{
  "hidden_size": 64,
  "positions": "rope",
  "rope_theta": 27100.0,
  "rope_fraction": 1.0,
  "init": "uniform",
  "init_std_qkv": 0.113,
  "init_std_o": 0.113,
  "lr_mult_o": 0.933,
  "beta1": 0.95,
  "lr_head": 0.0156,
  "schedule": "wsd",
  "batch_tokens": 16384,
  "max_seq_len": 2048,
  "train_tokens": 98180000,
  "dataset": "wikipedia_en"
}
Each number is 500 + 25 x the weight over its row's rms, rounded and kept within 0 to 999. Layers, rows and columns count from 0. Numbers have three digits each. The size before them is the row's rms in percent of the matrix's.

# layer 18 attention value, 64x64, rms 0.281, rows 0-63, columns 0-63
103:517454482476502522489502490491536499561516495497486471476510478498477539486518464495514512520495480439492477521505533467465473480498504472543510520496522537494475474452472492516500553488476525
129:479481501538492476518501528493513490502559517565468499487524478524559482552472519510514495537468499470499509505521457502468517483467466500508499500488500495484553494501474461527509488477513515
114:489494561472539524520512557494504490541519513504449498500490515482480466538460493502531461520466500486511525528540497488519524493498486481490526491488496500527474504516448509520504447506494535
102:446489489457487504470480515514517477478498525505516530500492458502447517515500457504531548517510495524508501434485536518472558499534493489469507493523519526542482503512519490480520519519484499
115:469447466473470514512484509490454481524483474494511534516512510466518535502488522500504486485510465490454478489477472519487499497468520518474549531518536534541484492506487478464475457532502467
116:492438503526493508528495486495513478487492470465521497480480513497491509513508520502512485485558498519521476510522481521485492494512435457490491491556491485521448518516431485516485524461483481
107:494481525502546498521496521454501455506522471491522524474496455514515492545505481447535500514491499468485518512487518460488493484512513486449498540513467516459455501489479549523474504490526513
120:537518502538457479470529486497491469513551517500455518506476486511491522504553501519458520491469475496484507518477483449476478491518507494481481490482495487457558481524478523465501462508490476
099:499456513449521463493538523481449513499505500474519510500566488511504485487462508500492495481496483501498492522518565512495480525468534469493517496468511500466498538544499519511538493477492457
088:540524481484481495535466507529528455488502478472472471493509571488489495476527513516478506423522478478491514475530517518502518451530489480499468510526501527481496500481492469484494478528496502
097:506445519475497484516474482456505475464510482495516503500492516509501547521468514537494484453488475501492459490443468488498534532495468501535503466485462466506481500492497541441488511502481502
092:459513541491486519492451527517506510506512519474465534517474491503509462468473479467502512470514531480512517512516497515462530514483505550493473490465447487522536475500504450505523506451494528
108:493521486510493484505495511475527567533490473509486508511505474513435513493514500500519497518524484545498504481522515517463474497516505463532488457477525530536476535520476514447439515520504496
103:494460498484507528540504500516517483480463522487501500515520512496515459482531524454492459545461495490494541508511529482494533522511529538539504536515530501545493547504493524455517543509498490
115:507492478507493514538528495473496499499539528492520529450479512501513529523478481489540524473469492497480532484514532471543469577497505515549494462537493524478482543506517530491501511504515509
098:490506507511480512489476537497471463495500504441478457514479511504532488480460519442508484492561484450530479511534476510494520543499502503513497488479508502489529488528512514468510450474494540
094:489514531490484550532481501487502504565509445524534506526526464504498550512501490503535450510516510514523508468525479512508481445531479520500499448506488502479517491506533491505478511502512459
110:502462519526533509473515471531496490480529463510524513482496522521496477520536521501517515503527464489474490516507492547513475507464492495544518496486536483512499507514536540441567545520500507
107:563472553459526517510474473517505474493448532486499495493488502531500446516468535513512503509513511507515507502463514484538549482511490487494480481516494475497493479549511481469493536503488459
094:543468522527514491444491513555487508503508539477505512493498487532481500495496492491521465539500511473471520541452525507507524497516514570541499476497477505498483494515492464508559518498494523
098:487527523481515505529492528501529527488494538517492515541516451520432515506499478521475536498500481486476505482536531488508479488517511553511516514521513472487476450494500510498526486546508561
109:504517535506510524503523510519449494493508494453487495551532510522525500472494509468443479520507520506506511484458569507500508507492494509514522525507533495504511526493435486458552486482506504
112:528475493486444499491501494491497494493483512458509515532510448472524463478485463505512540509512519469490528536486468523539552478499516488541450499516548469469504507500519511515536479514499509
104:475535433502507488521519448501509521468526501523490508475547485461502468503551533504499493472522446458530497503514509533457503488520533523510505518545485506494521514516491504472516484508515490
104:485475538451514523490502518557502482458476507496518516520488464506531500539523466482527529511485524512500507485476475489523521540456548493491484497526520514500522527491473536474518486445484472
110:526481485505499491508480509465521508508508473518559530519521492524498543465501496486484511457519505478476526507482496507525505478489520470505498461446521566512521509520474521490571502525511539
115:485521473506491464543481515520514501490455492462466516554509530491515518470494478484519462523528510506506473469549535464448511504445479476527503535534480526479477491510500513497517493498520495
098:496524502511513507500486526503513509520473513478482476459518510492518531504482471457528518526507517501503483532492450466503492504531479575446489510451491522439491455498537474504495519486495498
098:578505509480484477479493510490502476470471495493525477517472488473516511517456522487475493486462489521540529514493504470489513495526480480552496456452566518473496475503476490520502518494487487
106:465540501529476474489513485527486504523491517458459548481457519487549518523481529511511478509465502476441523487490526449509514469518465501487498522487477500479493515520492523535509498544504479
102:499554511529553490486561504493512525517524497459502474483508469481459493513449477467493527475496493480501484529479490465540532511499490485516494517488490533496492505531549488460507504449503492
094:469470551471495510480486505487460490480499482487522523498482523530483566482449513515530510455455505500478550496533477506508483489474504526524512493483534530493488485482549530519467505486502505
095:547481488503501520489473536471458488493508528486511477484487457472484491523452532523498558493525495509542490495501517493509506532506511511475503468473497493553540451500529513482513493557517522
090:512461493487490485521528479494517478522463473513511505522484490503502558472503498515486494490519483566488531495518548551499497453508496495500511526543531502453481529523512509476509512489482436
083:503513494482521449518504523521465516494554540539508520487510499530538485473479523538450519539456489488507478468454522506501523513477522473503456475502495495480523488491484458531491502519473496
086:480501468530466490502501506471532470508535495536494493511510492478517472526503520537509490524539526541482490500506504506474495522491477498492518475545545485547492489536461498489526413524516513
078:508506497523508498532515524507475538532513497502516497481502473527537497477504501463492514474524500532532508518449554492482511495500455508465492517528474447505470506454486505574497464485519486
096:498523498506486468564518523492474473537510482535476500533475490504477481500487505543461521520479466478496502518469466487466522462511504483521473559522470483475505514511494526493479459551506506
098:468465524538522482502529473469548507545476512534459480490512512540483489513455533487487500530522528489541522497515494537500481461492510530468538486487496478469479498489490466518485484467502468
080:453527527495472508521496451474524509490502521501478493483493447523509499478497459543523537484510512505546478472486490520514465514481519504476566464508486513480540515481528507520475471473528501
085:506488494506474481485498497510485457544485498525504509458522495455464496482512537499510480487467484516512513524489467471539485435518489511522471484503494525485535475509533468557484552524482476
079:519488479520488491482536515478496473513538496474491465482460491490530486522472488443498500485495447496496510494486513426498523490536507500509511473490520528512501513538492510469531458568516508
094:469519519493512537434521486520487516545514486474555497450467516469494533523492522488495496539480494479528490506514486536493513497480449475538538501495524501557510524498495497470491508505496512
084:454508435525499482507487488514514511503464462506476488511487536520466506513508551517512532489517489509516491504566514533460447503485480463539483512520513510511468518467495506489477527488510473
109:494496514498476514535488482493494481483476560486545479513527492512474515509461503473478562523511540465498481522486525518488498548484478493470492488504521444477485489506465533520474457494539512
079:510539530490490521523533510521535504544522485535492496477521481467504479473518476548483468464489492506509487548480483487532552473524513552547473488495514485477505487479495460490526511476475496
110:456521482468502512474510518526475534514508529483472548463469498501498540497506512521475519461487473543506511506509476493534471508500509547553483454510535504487494518464488502472513541486458504
099:524543517535513496500515499505474487496520496493534482516493510514474487524523522506500554526517496481551491486511515507508498515505475463502492490468556478509517445510511545521500458547570515
092:511536527504469511441491498463457488478531535484501500500513507447520477484528475482475482525457499485475464477491513494556490478505529502540501437505510498511508495492491489532480539521499477
077:500529463519500487486530483463521450505513491513494502512504503496527517501489498528477469489515508512462503477447476479432499505474501520532436518514451474487465527474545513520484475487496501
081:497499511478482513467500520463455498530455479524515509472496525530454498501500516487481502493500486493538485510518505509489518452494493440525552507525454489502507533504506497450441526508514463
082:521429494509489491504518503490495486498514533541483547529454523491550482540523463521484492501484509472505505525501547512488487517446525547513532490474532523499484522515491524482517522479501498
086:548539491476505512511507527460473515483488505433507501482516505513506521496518491460515521514505484481491515489532491532514478518535502539510505447495501491519550475507475526485479530525551555
101:512514517476524504508516522478517495527501486513449498499491466469492477488517484509496473498453457491542549492490544475474483487506566519525538523563481511505493498479489482542514508472476522
103:546490530536474514498501507523514501500515506498540488510518480512452509515507526483523490525529521488523476479524539548505490493489464446512529458470512506545494475523515499493458542521543533
133:489516478500478501551486484508518517517513486535465520494494489488511513456522490547488484478459482504477539488491512479495518482540524521534443509540470510473503542475500461528542516508466464
080:488533519497509491521500528439493489489526435509503489474519505498525495510454510517491470448486457485498463505428514496504481516487537503524487467479531506466482491504493517508533510503463476
098:528531476451509506529483500464511492495494487489494521493530475530494491461521465475516428480481492518485507478502509493542520467530530501528466485511506512477489549467517526510522475518459545
113:475511494474499459499468501502507516528487470460474533491452485462525487471509499494536450504484459536490498505470491473474518449522509544511484529517474533495500502482511468514495518467444494
105:484500526509494552531484455515516479506515524484466486511466523495436540533502506540480528504510533465518509463517519533534507531505497469457487480504506487518519462496471508495467490544508498
104:507455484472420479521512479513541506497484489531517502508522506517512497471547474513526511483491486503493499503487515526501541483500523549523489504505524545515465537461549454505510512487473498
104:463525502495475489529501490473457508499515505493475509480502514469481509460509483534464516502452473503463503497466510490485483486495473524510486513538504561480499521500484428533556506528467495
094:476489494516478507495525467528485489448496489512567421527530526487477541476477510500479534496494503468479496479497505522464494493508468468508499535501546518527523483480480489499521487535514487
092:510504520498444500526514513532523487479448494468485479467473513520489450482481483516485489494507510483517518499507486477475529520545478455530508544463472434474485501521517511502537502531515517